config = dict(
    d_model=256,
    head_dim=128,
    qk_norm=False,
    init_std_o=0.00398,
    grad_clip=1.0,
    warmup_steps=332,
    final_lr_fraction=0.05,
    doc_mask=True,
)
Each number is 128 + 32 x the weight over its row's rms, rounded and kept within 0 to 255. Layers, rows and columns count from 0. Numbers have three digits each. The size before them is the row's rms in percent of the matrix's.

# layer 2 attention query, 256x256, rms 0.0746, rows 0-127, columns 32-63
083:120120118172179123102087140133180121126114134125142096184164085148123104164117055093121167126136
091:103156095098148086114153110136118127118132073116122135092164152126105111107122174152091115108082
083:135147132147185088122126113081113101119122174137165144152143164085111161101116124169052136144132
115:161115099106159177134180104157163160143108094149072070158106171159131112130105098074172062141133
100:131145203130138155150087141128115110115128163140141167128166118133141085090099120166097159102154
110:220118159168121163120129147153121110202053122121102053169142085114161110167122107067136126140151
101:148153098136134214128139101157156159104121122134133089140160139143183148155109111132136110142142
104:074147118116125090102138121111126119104104135100114131095160134128118124064190099126112132129100
096:082087182140065107172174135124140122182157169101152155149117157163155105111142106102173112159188
110:099121171125107214147154122162134137180126105111087103198084108146139094167118132035111083181141
102:188169133163143154122092169147062135176151135146149117179146145187189161124104142133071184096111
094:153207099117140140154111155145103131098171120150105163107151107184139091058141108138173199114117
090:122104113138094106148150082087167122183120123128133157202146119144175084105103128157159054135130
102:111111127086105136120118111088118153187169151124074114115095104106110108168128152112109059149107
104:149096136105128112103177164069165164098111097123114098095122095117092116136132103151099105150060
110:045138108167154084191093135121121088100084151145137180106158110121103123101146123108173172109125
102:061159157129147097103171183041118144168121122071129124099143075132130155162154137136180095125155
105:167111145126130159138115131130153062091070137185141130148143112076106147106152085109128140178100
094:191064122123089123185105095184120130138158140123107157155115123160155112203115186106118115103136
102:149111149129077165091118158127091120110117100131076093115108132128144140144167100131120144113119
103:178147116092103114065135069059148130097163096131092135142126097107095102141115137140079145158076
096:093116135138147149165137150123099115147087130110095132119139123182149181157125138162142093107150
091:126097128090075101119149092138096164173103124136092169133094072179162162128125123101089129107122
105:095137114119171118092162180099134095089142137083152093101206191114123140086143090135117157156128
100:064131153172148091143093141155127203169116135098154079101113131175137136092169122142184208146122
096:123101133124098121159099094147082112181178141119098047129163146164095066180034116119144099070186
105:174096175150046097122137063179090109174133111135119118150137162124153081216073131107097127098144
106:158105128101135133200094135173198148132116129115145184156104123148106112065126165174110135123078
113:163155058117112138111075057120158129116076140093119130104191151115150101127038126137122146152069
072:123093182112132104162084143144110094118128140124126143116161144180105160144079155088163154056175
126:115140140156101088165066086141072149148133119139137147120121086146161097181092181096104163070142
102:067093121075104084182109147133124115137108123138099179155104064180161102197112109152149084187134
106:145121144084104155198148133178101083143141135125088081135096142083121084136142056079111144137190
087:148104129123121131113146135146133060102122121115121164162161101134148143152119139107140108087133
103:102160140163152120138120143135127088120180150120154161127149135156086162117144111123119179085157
097:176106117107152138088087114113113130108154111098141158219072103126142144147163112110155150153185
103:120068135162112156112122116130096183179133139149148147143092134114161172171100077092156095115141
108:105126142149068134144074113125123098108142145139169128110136130075139108106140099110141066125179
096:097141130121099153151123110198103179132168194149148144111117151176199103092139146126146157152170
092:206127112115142124119118138129095111104139183121099116137095184143127081151159153128088072119117
096:123167152163130070109130120121153166161101132127157175168152145144154158184140113188119071135202
097:156127141126153104128157149101111130155133112095079108161122114146154048206083123126075092133157
101:144064079066125116146148114103168100140165064157097147141133140111119106105119124133182116114045
098:144158160160118142105161138120172125169114088110094109108106142122090135143139061148084148152148
097:145143190126161152144098133146076101131104152071130181071141171130125109099152101175091181123096
107:186100085114099112075138122131108108089153129131112140114098144201202170170090189089153154116164
097:138108139162125068100125114131119144129131071107088111105132156132078100124109095189106135067114
096:126092117114087110127152107137197152099068053187176150148112115114118145103072177129119106186128
100:148143172123154101141142158127120146134073078150134121155114137047102138085083154148111117117125
103:126179146088131213090141146118144086135201129113122164158136214136154116194102126119139125165172
100:129119132133161101098089094132023139127132113096134161123096123100136127142154092047143104111159
103:150120124188139151132142116161067157127094210104170149155119136128111142192163088082168164128136
108:127170099123124168140146123135112187104114146149134158122135093134110138126154152070169161143080
106:144124102165178142133069111160107154211069140105175135076158124146132138168126167164124155145055
103:132134083099137123118120119140077193119121169148155100132135155159144166111127107142199194133184
102:107143162109091099158106111170134125114092106168107116111159177178156087114102094154143149130144
101:081101094120081147146154186100052102174124086210122128174093083061109190094173191110130115117090
093:105130144197139043169161199138110095139122103158146107156099081135118155158174152144136129116117
103:092133089132166137145120130133112095103155104169120115174109128162112178096187151128184179097171
113:188131165127128121086125140100141171135123150113104121077162097099129120059168079072114137126065
094:161121178143171104125117161101165092106122087093109111113130153133157106171090166205106134105155
100:188121118151151113078066086168190104116113157098200144146177160158106135166130110084059122125131
108:124137170162096122119131105146101079151102120159173151108081177154149133144089086110100163174167
113:107162184120197186112126097125115109171156195152159172169115122177140123125088040130102148118229
147:134176158140144119144102147101101109106166171167182165162101106119127146095117122159114206137155
116:117101095112117131100150094163149108149084044115054071111121147154114096155137120086153056119100
117:113155100139115142118153128176120117140041067104092103111157140143138090158102142105130103128113
104:091089106115129091126111109097166136128205141135131166087110119135062140107153111112156124163165
107:160155178161130097151154152112103160123145173130173138167134130097164206125121121178118142137156
103:105052107119078166148159090135140118179126100177101112087084137176148122161122179127128077156112
098:131080097099134153149170127099187155116100077110072057113112120056074111123128091097139088142091
113:158117163141101076151109141126081121175173197143105148167144110155197116122109117129095155107148
107:151153167144142110086129183115131142131139135125181162092130128143160198159041185154079205133112
091:112083125101123130119139102103163104100154142141138175096149106160117200082069115110164147187062
104:132085095111151141103150101110166145049114058119088069185109124125146120170137111129108120164118
095:154134149111099116121171171103133148126108103134174097132167150099075091141156108157121114137193
109:138169133122139134107134117131157143159204142137153168115136142136086154109095151106089141141093
093:145146090064159163162078118164144171135123160161068165144123115199147181103117173105111149138117
100:119140178107051093167119075133127113216142105098142125133134098130111091130113141094119087119173
106:110061151149124109085092150174113129178214152187161159129125120132135158127128206138093129064160
093:158096148088127130112116063095129211170156103167112161118076074164130119176066207099099091105105
109:145116114119117153142139173144140134176184121110178115101107105110139143143120154099150141109151
112:170216065136132125137140116136109207109129115119115157081106133144093160084142138110125149146080
102:131145122115147142111218126074141122164131094105112136159162075124144133160120114157177063182098
106:134139111149135164169112127122078107184084119139144131153104101097092104134151128057167107128138
111:166116090133132169090129118127145198136158145118140176112116140121129196151131068105066119083139
112:111124158135155101098140182102132143100136126122150203101117119134105165140184135148165148072138
089:142146140128048145113102141102178165153140143112093144086114036101212095151086176181128116110089
115:137156130118091101058165156040119173102107116142083061139145108100178111169149095142067087123077
105:108139158106067099102153084172151139112143144123106166201157118104090098127142185085092157120153
105:111111125118145095148095157185096095159133099098083155193151126166144119085151175125132154114182
089:142170075111100163106109147122113140118087093153126118118116186131168105170145102144070139155097
102:158117132158160120118142107142110133154144189156128155112093068165165106186085203034130146148164
199:074147150149096098160057123148079108125170171157187197142092087160121143118135154109157183088164
083:135114098140138113133111162178115130118125183124149140183122125161110190048138133143131142134153
103:147084110111179119145120118137148118117099203151148120175156179148129138125094105154119103133152
107:121097193062175163156145126171104108172074166111098168103159144197087112088096066101089109143125
122:088130153125145108148090165127127117083178134157192233183066113126124147101176182081144127137147
099:139066129153138143127153163114164149134127138178142193161078068127125167110115193104105094139067
107:124113150187118103147116144156107193139107108149180146138085153172155208135096110164144122128136
102:119161129083096205151144115105101143137146168061137108053156123114113141111150122155150119097050
101:118119129171079142166097089143111152135136084152166133151074093126139101174117128093142129130128
107:132093070097116143117174096084148148107147105172092131113184118052082107132165126123152103161075
106:172145113110118119113089074143141166143094151080082097065158127195191067127089087189086111137154
099:140154096164153114113087137118178158121138117115156107118128092156157129159123174135118099110161
110:170103128140139063113109131139104202106182131153125095162113197138109133138143185059076065117203
096:072118130155125179168074123171168103122130151072203158166166160153112157122197186143127169135180
099:134123096180111201149121117126176172163148144069171153154138155153134150128171152091195141154151
106:110124124109126086160124119088110055161139137156145146143149164137072144088176157166164097095143
101:142099178161140112109144126156152145130196179112174145056157214158062104174110122132155115125168
104:129131129171124136152100183145082083097067124115223157165139118130161208138117118158152162118140
107:128088104109158136134175167112114125107129081100170120168133116131084090137109168103069070074116
101:128108131112130174091153219094113151115148138058140095156120171107088084089139170149134107115146
100:090168127122066133169149078138126147127161092154134144100115119190135043115085117132126116113111
096:110122126146116116064128138101148141147070074112127075081147151163098130103031154166085146107096
094:119115088083088126118137079154163112127158114171138145088137088127131119083118127131162101181086
092:136085122103126107091176174150151124094097137144113093090135130139091152137146130154075034150147
095:125093189161109130141122151103055087130116130099136063122128126148194147189099098132128143043158
109:088079155130134079156143160121088127112084091083134107071145158120147145115090141142123126104091
099:177113138098156183078182154136149155168083135076090119195106110141111113167133166130127096104109
093:135125122125122149098176131112194132121115106181118146156125126158130125146091129181132095143106
095:126097152141139150080116162117155082096144066104097118102128137085131125102152089200123097126131
096:139148161146118133084138094167137140102160115098079133207129139179189125178145063119159134102180
092:118166071120128207123157131134100086132159138110130183164132110119138134105125115085113145181123
106:125136152123120207135109174152121123140135198078169149045090138206220152117114164104124110136115
099:144043177084140119113142175174115119093146075059148137112055146141159165146152175128164079145121
102:126142208147150144078176169146138101133083114075086159164169161175148106153116127084116142144142
099:085140138162143123096140122148212159112126129121196128150128210145113054100122071074138120163188
# layer 2 attention key, 256x256, rms 0.0745, rows 0-127, columns 32-63
117:138102134082140101132146096136095089187098152122114118065180145121178114145129091127179056121084
085:158174138178116154156134149140128158100174130156133123167091124134127129107091172151113145133162
107:120131139188085123169089117182136136122152096127139161145055078147151136094101164106104184115165
126:156060142075141119091184135102110096156114198116106126097155105158162158152131174136136105102056
108:099148166144135116101126126134093155156090092098116092108067104163113136123136109154129190163144
120:088075103068158122147161162095171105105162212120093118149185170111068139128171140146131132137146
111:095049165039176092048146112128109079117169146127143154086154145159099099110197154155090136113096
116:094137120185129156166091111153050098155081151125083122078084160130121158125153085232130191137203
106:138198079159133163200111124140104154150106203123100170150099106142102144119118120153120096128160
100:162156136071158095110177155070158157117158128114116113166157118065172154119092144099122068127099
099:131113148136104098144182096158104147132137088077107163104157057154149117121124139096134147090124
088:077130138173098108093104116149076077126154169151149171096139143192104082150173138108097177103115
097:096104115115156103137147093120164140111152146113112161108107122127134134088096173108110094204116
090:115156151124141130135132150108168110126103116110087098157088090065105201142114082074148129153128
093:097098087141184125093119186054160111100156097146080139085091128071114160103138142132127173130188
124:151188129155076153146070131149116159136082118116205131135111122155045148134109100160139161184137
103:129160072106175157147081179130193141077121126097121152105134091081079094094105115172167151142175
097:154120097157119127062134128108161161152150136139079145167098156092146128090157127143125098172127
090:135137148142103101179151086190067145178113177157131133174155059159148189107131143110127163143077
112:085093131086167079077130133082198081110203159136073160011143158074166093110107125118119144137160
088:091157081118157101142111186062173145109136148143137155101124147125171096127131142112133167187141
089:109136125123101146192168121176108131142109126097177130172139147111119146166137151116171143101157
129:103162126138120147178025075145007151174142109146173137167095109164136182110136162103114175115137
089:124108084120152161127095171074182144071121126102117180091115141096095117077112111112103099168145
114:118146143111166112069156194127152147125069103121118138121077138154092129196084126110106135154149
106:077073143132126136134127106175105050143122105106109159096164115063176199117132136095089200125089
099:108084142085123140151132087121091123202155162131135144164108074176136121133108139106153152137103
086:065125131191155150171149114158100115143101175156184145140099090147119122160127150110123138116202
117:048157168111087099138077119131112113125142213154161109123122163122096132116132100134143125139080
254:112124162167073120199062107180071086155142129148176174131112106150132156155115140100132194088141
091:124116200131084078147109091194085100186130139144134141173093139184162142179107146099163134082131
101:060125094110131157134087144132117106143111125158157108138130140122124179123171135087157099124128
093:160072133045129172103070113070135113178168193135091233069129130163140148098093159098082107189095
158:105133176150109110176107112137097093137165122147176174140115085165117139133137121120143163050159
072:148050081104100135148142113192125136122118124100087064090170115175102121133065113108152115054073
110:128136141139112093140147127132050140154096112115181176162125121166113115155136139156124143054126
105:122110127103119175138171150105099082132096182081077146130158142106097090060171060159177110072086
114:211144135050194134113102149142138111112174160131124166135140123148110098117110160142114113093095
112:139148103096150162077160158076193111114108147079096136094159087094079075140091097109065076132098
084:130173107118171084150122125058127143106158124072144164092123092096114114124095145075125114189119
092:167134072102152127108148158152161134116097136146108126088172139128130103118112152139145111151092
095:047144138162106147130125171092093137128164163125093119120142170129178162107165130110201117148095
097:103137188115138105157052146091163142174152113110151095094111108173179136172072140108135122075176
094:096053116147173120149196114169105114147118137152195120146128089199101125156138138203157156152150
096:097092131160060152140141098188137115176159109120150151176089093177074153099103121113119150142155
105:126135104080155176163129124088127101134133108128148185183153125153173069156111135124168068107087
093:105087150108088144129149121149123100170144158113104117126153163080148144143136086145144166246156
093:157194113071177129152171081131153220138126151224174135139091081104152132163109210200181127109128
096:148148120147145144131091082131138151104172154103067153115068147055116121102135169148107154121130
103:099112112165172136115136164120102128167116161141179122095097071155107094115157140169143116121131
101:098180156158114156157164121164065147145136146114131127132165142159100134096137120161173098110091
102:134086194109107098092105161154111087149113053093104093118148158123039150113157128117067146106060
107:129174161148093087080120182150126095116091025137157123193138089190083140145185094145144169059161
107:092233151136045088125131166118130144062160090119111120166115199088099107087165147105082109106114
100:132079151119088116092204151161099137126071050121146100165140137071116161108119099150139120109094
100:115131125148169171084132136138136165120118142171177094158178032107122130121126055142089142227150
099:126138136094132127096088067097160094110110109069116121148111091064170148070158100117090151115137
089:140076100109157127150113115147133115095115107102095078166173117135134055133139124136163166143153
098:151076098076109103159187123184139093146058134103099110148209083133143128164128107170171125137087
110:168150112125047097173081133116124122171155112133174162203079143208163091164191154142156171067166
091:162140089164146140164165125122135190137156139153142087106145124173097109182072138071113156191141
098:125144110120122091126191134179141077125086133154157136183124131081135155113158099193175116127102
108:138082112130164159127173125155165184109135087122136126114116152103091089134084122147092137149108
112:115114111160065100097168238179118100103130094141177139127162141160108105131153119162151101099073
131:073132144163071121179086088195118132141101114164147147144082141138120123088139090102131153103136
121:160114113062188121077163148088158131123124164111101105136189158124124150165129123128143096131112
092:120121120097177132112190145105156124146181131122128114141222182126104121152155178128146105113135
091:145088119096149135145179132134167150161110134176127144160123083134204128079037126089097093140104
098:105176115184081130151066100215121121126117100129140144119088115146121084093128165102115149114147
096:212136085093177140121200120083204150115093124081127137164159078103145099101073105142142103143109
090:121104110085162115062187134067154127121130169138128134139153136086154085114106136126140068144113
104:101088083180119144154113131163132137122127149096100158124073118090123146108149103095120188133184
100:148174121138062141157074131220142158116104092135136162163125115137131072146114151119126133067147
107:105210169154121151143151155190105117112104113161132106207109100124146134166101139116156073101116
102:100122139056165122094173120054126111117165115119124104163103146092213080118153160078138052101104
097:101120060103183111087087139108129154116187120156106169109150139087144079077171142157103129150127
097:123171109170089160192096119166132092111149052110108121160101141102101096101125149120162135141160
094:122151167172106138144129148172029101119101102130147110159136117178115112184117150096085125081114
108:137145147143159168188080092174135150160094140095085096161137093099069109129098079163123106159148
090:087146070178103110161125071172093111110130114104103206113153125107166130145127086076089179099177
088:135195132134068118177124123184103082112072094079125120182164156144177178152088133069163108128137
110:154152113162101145185162091165113169128122127141131153108149072113110168098133144124146135117106
111:128159141189076152125186094108099087135129105171107107153095140131117075146170134104161109109150
093:131143093118146182105138168118209113101133107143087051176172117118118145106125155117175070161073
107:148125138071110109132183106204139156196091160115078144126127091145116150185128143139168159113115
107:140080182172060135106180126117111075113169086184165097118148139134140155082159130144136142064112
087:122121131200113078137106131133092105095190089155164134097152147134140103145134078096126189096210
111:155198113146155141190089082163076122168107192109136171097123123164092119178103099065066128113141
094:172155141137166149077117149075158177127119127070116139128078115116155143076126159098186144155153
089:089039172087110043134100075157103098169136155160157147150128134131201142170163106153115118129143
101:140107197154108100160170114146047116161127131129115148182113157158119129184149091112145141093173
101:116106118094177169124134097087146148127096133124123166057091094086110092092125097126101124135146
100:143156112142115133138103146126113122119168086154166190146108139072105065111131190135076136049092
070:117116147147087077186115056199082112157124168124199166163115091150107149158110124078135159097135
136:147089130102145144078193122125152125157085140113128088104155161108090134150124113158130067128070
102:141058120168128139126162137134094154071111099113167055076103123088092136131152083135145105074088
120:113107154151095119157075121189126126106145115125149146156146082135121218110146129130110219096118
075:152143057162147078148140104173097098114106156153088144149148126096107090144146090182157137079134
125:134142094096138118083191107134143103105115091110098066166150157124106076159114101121133099090116
090:121152168115153157143126165136123136111090118109123111072167177127080082097093108104136136116109
096:089131177160140120064101155114167088125169116076098111106107084170126147156132126094164131174131
097:125130141068155072111166072187122069184140120112109142159108140170154115150112166167162152115123
090:130142081139122076082048112065159123123136151167126191088078105092171172099157123144086129122121
103:074148135121124158181141133128112138186111124155226157138142115157098118135118190102081104117096
104:125144109128152132140145136127114128105080160142181096119114132170098109190062169124136117142124
108:168100124164183123121153108156143092196106110084135174124122135128132040153116192110199157052117
095:142100122064162074060130162133117137070109164170130098088143108136072097116148134158090107174152
097:131158159101130122139154151086109148140084098152154123056131105196060100188131146140077142085123
106:100044144110113145136175152120141091112098126135157043119135095144145170144132094086152109147044
098:114181093167097097099146117141187157148152115116159142055093114156145084114099142125152147116103
102:093118116082119159127202097159159138109100146139120037098209102046071163099117101125120093168091
107:075123160138115146143090089119139113107168147166097067148187156134133150134118139157188079102113
100:156100162200118102147166104073095120080129098092118204098076149123138149164133082127124119112141
100:089097113073209146078076087137187054135127141096099084121165122135133126160082160151114115168106
093:104136109167170161125139138129163147096140125134147128105140168142178163127126120140130093119130
092:136158093084133168118074142069094160087143186139127177123117127085156126112138109146048099122102
093:102055101147139131140112127120097136075153096121148097132135146078086170177103133125100137093062
092:115084110117099148143102118158134075139148074113113109202162145190183111104142117119179187096087
109:126103138109108166106089126129114132066141123084099076164135156097123119131123079125131138082090
093:089059175162136104161091144102138073091129133154157147177154115145119190148132130125125176134176
091:162151058122189103164117118089107115132128141148191132043129121093153132126128146171139113155183
095:101122099097134096142162106095140138130129105116239071129161108181128113118122137112057124194122
096:131145089147130123193134189105062113186115107082181134140192119186070104117163058119136108054102
089:136160165088143131128112126106162173090112108154152154105117103126080119123102159139075089107200
105:132128093171154164134128152092136135010132101138180106128120100129083095116105089105070147092156
100:161123099140168145110154072089108125137103124150163135090172109083122139098171143137086190147085
099:112091091154124147168072146097099105122132167152110053132090099106097136145130131133150181106179
101:165159093137166121126099161140128120120174137154081182151130120131137109102115176174138099180134
# layer 2 attention value, 256x256, rms 0.0777, rows 0-77, columns 32-63
111:124126119108169127127137170122112179113173188101126152115143130131102092113180132099144132121149
128:079090177127149136132189071104116125128145178033127142084141073162148087105106129171210085097185
121:188165096119129128152099092158142096098119084156134153081076108097123163149107171184087141098082
117:074124163124119137098147137135096105098137149111125145089091187122188135145095113094087101169117
120:121151092157143109070118128137141092127127120129153096106139168189094183169159139124095149106125
111:122137091129131148112134100123182144097129149087141103083133199106168153116094132134151122170114
111:134147150076141063138075127160063082143106125124138138085115103116124099100176120080084169077185
114:111108142130155127167095065106173093124112155108082146118080086074181190163084103119161132129075
107:134066134115094111154138100137141156149134121112115126073051091174102110124035132184115132126108
114:159069149151163154128139160086129185144188179141115120142097102102130080150170175124105141153132
112:143082140131125069068135166126129118072131188113112164098081131139168111133107122122173151104134
109:165139124122137137106146105121123122143210113141135122119155127149161096188168093134140138173125
111:148163139153133142149134116086133099190139149105149134098145099152166126115097074129201092148118
121:047123159136072172138121139136134066125135104094082083175139121152108161106143112133143143105132
107:115067163150109051095112159119117170137082102145194162136078097123139048090185208114115158097127
121:107195108112110149123130097176151137127102092151171142148158117150112119118138105141148190172133
101:133125136119088053141118153173078095101092099153091176106191163092108143109138139139126154048103
126:175132079185116136120117173148188141091113154076138094134129109140122099158126115203162091119130
110:045041150131082109117083107169148093046099154116206163106105171119136184027084104112158112060105
103:160154131139154084130118081138172147130154186192102168127124054191091152119141116123100152111121
116:140105103097155181101097140124156127097163105095143123091155147090130156113168118144122153118170
119:184167114112138130134139137163090052163077081139147098091151206112149132127064116089061106130131
115:158135108086109090151151054145115154086127138067147140101110184110127150079158110151143129100153
111:175119103112139051073109154107081142155093150094142090143114106126133080161117122069170182141129
120:114100055126146126143122158114096145178126101064112098117148104154082046150180070122166178106133
110:104099102120104027100122097160154118120130117156104131119075065147112114123116115118109145156167
110:079127199131122157142105086150100100128079104158140172118135143139145084073127156128111098070088
105:128092119086090160151164084062108139089175166115091171091081076103178135100163107182191109160167
104:158116105119189090113069077150103136206107105137156156146112106128123082101092149123121141119093
099:151150095132096114158111151122184125137128146159107130131126074150107192170152113093056160130088
111:160160191065161124116134139148110151118082201130096146159108073112163118133101127118078095140117
104:151089146158099158184171098172129171106124160067112147158187159114138102080082059120157085133110
113:115132105111112122107113149107119169175091135175108120146080148106151112142120118126131110148105
105:135080102113097137135131158131098108110172138091148148158080114113192096143205132166144162126140
103:138159129171133170058138138151121075122110117144139183157116074114186154076123149104112152114065
119:123079152134122069122103067129144059134140077146115170124155126168099166170123076159116144126106
110:095069155093136131128126154131098151123092132128100157137145144102153111127161161128130125157170
109:164144138093116116124128167085121134155119147118131123134144144179093141133103142128124122126136
104:169125107143146093079103216154116142126098102210156100148139145193136139139141119108145122104149
115:099159148190094162139155147125124107151146156140114101156082102106131112078102160166160104142082
123:088122117121118117131090112119106084177059134096149099112127135181126101123154141135162135095141
103:127132077102184056154145166164166138090101165116167196104115056126178098197097139175163145130186
118:138098110121168129152126164181140179090118106122218163106136113118151158130108081056119151131155
107:130106149141118137122156120193137157115173132016109067095123130102132138121067128134113131096111
103:144139076136207117142123165150153112122095112174109126093097096152185061145113063166173125142195
124:145132136187157157093119169110099108125130115161122096175079147138159135106104118077093096131124
117:066107108180160156157112125133097119171113081114120136177172096133137146131141108149142166114094
117:099072155126102087077125077112136113133145174120086110077103116117153148146142140136158143101158
110:148131182143071166176140164114134116147188152224151134122160142081112157122135150126100124153119
112:124086113110151118185101079102100113139134130110102175073119116080152146094116081173150137082136
115:133103164143080052148131078140137088134175048171146157102136182128164123123103095123114110118144
110:169171098119118107127141120116105159131171116161089122171077084121066154139155079069150131188154
120:143159148122099135131146123133116115137157161154143089083203141071155095109116105128118118094136
118:106120112127131158111090170134104160124120159115161100148134130081143094110200077123151118139214
105:136109145087134079094109112135094120109062086211115174139132124162171128132096145119144164101106
108:134125089107125081129162103108150131153134132130095118092077085109102182185115162111093131133131
112:112144179103151100123148080138153157111120189091111200089091122127157160147099125154118092142097
119:126144135157179111154152136147156187142162099124142132128135125163084122136098081173054078141111
120:106102116112146170130116182120089130117102119157147135085138181107132102157084078103149133123156
112:110140083185125159104123117173142150136139089109086086137123114175116194152118116139153162140067
111:107154144101164126117097127129057155137105132163144135139139156076158047057156133126209130106134
119:086177100091136123133141143130107117132084184066103132152118083134163134057169129077182106119134
110:085140124114176125118162098122113084176194153100140120107117086093126156161126079099120114109158
113:135110135072058131094145134118108134149165141124110173143143166091160098138108147133102143116120
118:132173109102152169145123175129099144053182140049104133136128099148117185120172092147167158133162
123:108121078140090161164142166120080097164084133126094128140152162143155082170132149117120131130127
112:139088119134117138153115105087152174135142105121145178131082121117114110092161179148125145134153
123:161097031197141122135090218158130114157134106103130090117136135154143090192117098114120171139138
111:119071095051117146169152109125118143056117198164133146128052136108193191115092100175149105126150
116:144128071137137182119105233156132212154074170085107080206150110176097112177126137110157153166127
113:157164140123149115136104152110088215129088110227116131162140163139093083118136169047129096116129
113:164111144085170153158097162100133130146130092101111110133165129187148110162155097136135113135152
104:136172128119177109148109108116127200103134178118125159138061080081189102137075092131122094117138
106:136141125078128096166103044108096099193122102106107125129070092193144073087100089171162156142112
114:145093129134091124156125114139113179119122128176145175181163144116143100122195119093220089138130
115:124123081104071154083153164136142115098135135101094088181120138176190159166159090165114144175184
119:090111135125120093154184137121116072153179184080142157140141079145158142159121065106169092117142
113:091151109137146093136153079068141143165131137168148148139089096128135108099120203127162122166096
# layer 2 attention output (transposed), 256x256, rms 0.0733, rows 0-76, columns 32-63
111:178056148140149110093100157109169121116143162109061078088114099186116106150126155087117102083142
125:125154104109139151089121043186123116140169054089101107132136139185070120149134199109099114099123
125:073108127091095077106212150134081161124100093156125129133119090146122156106106151197113165090161
111:146159115141125108114134125069110181129103118164156202129113109110159119136128106144120074117146
124:130144135122180183131123136145161125107209180054138101119129181115129110158167117130129114167105
105:164127142135138117171099106118091117109062162142142109143151138096170141148111073070141156098164
109:164069123150136146049198166157112169149149131033126160080150110131115130096077131154090131124096
113:103118169100104105067201146130110125115082124099077060120143092102140216131127112130106145155117
092:099159162109095128092159106084158140161107084110089117111102142125108120125096119244132197108109
110:158123184093170137179138099134155131113188125173119123155131123163141128065118141094147149099144
108:150093146111141133098148123097100147144159151072029133141099133141121091098082180154088157081140
102:176129156097097185143122104108107135171149169202137091192177099139162140101117063115164127144196
117:142142134138107095149121075177139171178122142105096074183080181016139121090180100115105144169164
126:087131124137074154136085127172083069139107132143157167140073149110090196119143078057161156140119
111:106073059111128076122174160086160126115187067092115114091137133182123108071144154143132146111154
120:140174061173081144196093114094125118133100106152197126098144138068093081106126058117085151163110
097:157120136126133131057143125194163184161127176073061122089081137151099102147094156166131122094113
123:149090107110152019180088123135111078179148116236121072137148114141153134133147119149113128143127
117:117101078118136091075160128135158125192057073154134149114050135147108171110112079070139134143118
103:132133137115141092079131116097155138119137075135110105119094104108116146159124148145118187134122
116:138124136155152125093130114080187148183120164209132096141166101121149166118188137143173102112138
121:082165128105155123125145147198079174089126127111159214125113130089135152171117155178112060122084
125:098181146103144138100110146103101139085067145117139147043208138114101131150080090124157133092099
114:137108093117155120068141092127083123093144080066082137137118044103101172121162150165036097087074
124:148123121130133155133087113111124087152152068146155087087153103114109144082095129061132116161111
112:110155127117069059112103144061129185115125116113095093087081146055124172090112157129128164157134
103:105137094148072141133167141151148103165142076128146133109124133175058118141109138114055112131074
091:075072137076112136057179118140174109167102116100038148124135101106145129064166110136117148149179
089:152152152144116170052149150121153105138178118038135103135142155121138082197115153184123169162144
087:078117135114122173100201164101212131158107095107071074084091101096133116133168084127123155217099
109:041080187114105060084155181166106152163120128122087152122136098146131132131111111226162116126157
107:156175113090128100084147112141073111115076085142126168129121099143111223139070095131167097131101
100:165148137156102066160062133119123148149090139231187090142079156116134138142121082123165146133191
107:116150111120159106139107156146110110133129131118133150151144111150116099138084134105129109158148
102:065120099129104130110109119152148103138096111106102115133099129130146082165134154153009173140125
132:136135202118097229129169054145124181138146092150194175112169156085181136083098122119174162141162
114:144114161099145206075112176134138110075079146094081162115166118213116098145124154135113120154121
108:128187114148157155132190125079144150148143101089091112140097151128078136157123150154154090140137
097:166134147110193108124095117112117153141172146177174164162082120139172174109108106110140126116110
114:103145100116082125154154120120117116157121116143135079138087125094083105051124218119046163145084
101:134146134136168193043080093170178131144147156067149131096098138085123087134181148114076127171058
099:136090105057147132110097114142136157116097148091106125158159117127109087065100233153077169122127
127:139111125093171094073155164126179205132099114119119174123164104118117143118130106115127093117128
103:133143133125100091124121151146087090139144092166112129116153094153112150176079080142152075114142
094:123122147138089138094111127120088170169093163105107087115161145119140075107071114184117113143135
127:129170117111161075158169121121122175099140097151152165126071130107170137119160123114124074181138
118:161134120131139162212117125143164085110169140138155126084155175154171064126147107120157139139121
118:156143125135129140076179104071127150136157104127081023140150172134160115153111195145162152147161
108:179103114127144125146144120161164151174091125218114181213108134133132108115145145117122130136143
092:135104171088144111040202139175163131136133111066060110107140138113154084132097153137134144147098
115:152098146098116193115151185204134155166157108141107161176100170147161114111141104155143148159165
109:137135126131123104143132144104140114127112100162087102102061076075122112104149102121108099137124
129:173132064125158091133144114150119117199089096174105135179156160142192118114122142149143145122119
121:082079074128159075119148175103108085154108120127123142119085066088150170046156090099132066162130
109:135097177140098114104146123102142199133142142062103132097170165185144142149126176214148187105139
101:120144163109128156094154143103192126130151121120091061122154148116162135144140146167150140149133
109:091114146066101124083161109146114135142030096135067099107109131138098100189139095170116143156158
109:165112185093147129181052161134149117127128130157198110160140120162130177120126126091157144128177
120:184090125107142100133042147114113116138121157096131169129142095150110099136125154124068080091073
097:134135141119167113133078145160109147117106182144164111161076091132129180114108100120148156090154
115:176105112143153072137076118151094069138159140167092155110104149141147084102121104090174114129123
110:121131085157119118094107147119140136144054127102066067118108090099084084151108143095102060129082
122:078142143100126096119140102138144167098185084098120185113078128129167144143134137114168080075134
113:100096119105104132056109118128142068144150076113071157101101114180121163194163132144104148094124
118:112107166131181139115150119108165125115095188106060108098103079101042118144089132115122093108113
127:094080149142173143081114078183095129174168148135138108206108129131159138126125161100048175147115
095:153126082139169110065187148114142107117137147062069101148092134158116070091141159140128174116141
133:110122133093171168135101136096116140090132116123162099147137130121140103081085128158069082150103
087:090095120079116180060175134159128142108068127133059131141106116100107138126078135149128115148136
110:129141149180181134149048135107109115117158170125178109153155110109104104137138137143144089123103
114:151116136175125113145124162161164143148147094101132057116117133153128139171129139116107105107165
115:202133179139144170175095131100120184134099170133180131147171163175147137126089176108162149131163
106:072136168120091085083139174090101131167085077122102084172139093141105064153074156155075145109159
086:132163164137106172108135120138162106142132108038100132102103165094138062132116117142074177152110
121:127156098131132124103099160158103114103107135142091111136151150137070130118135123122173124127180
117:129115135137102161119065095066083128149080142223164119142134113103177171174081060081170092180122
117:115090103148128170135075187121171128155187088102040086149148132123114121150120181093148148118116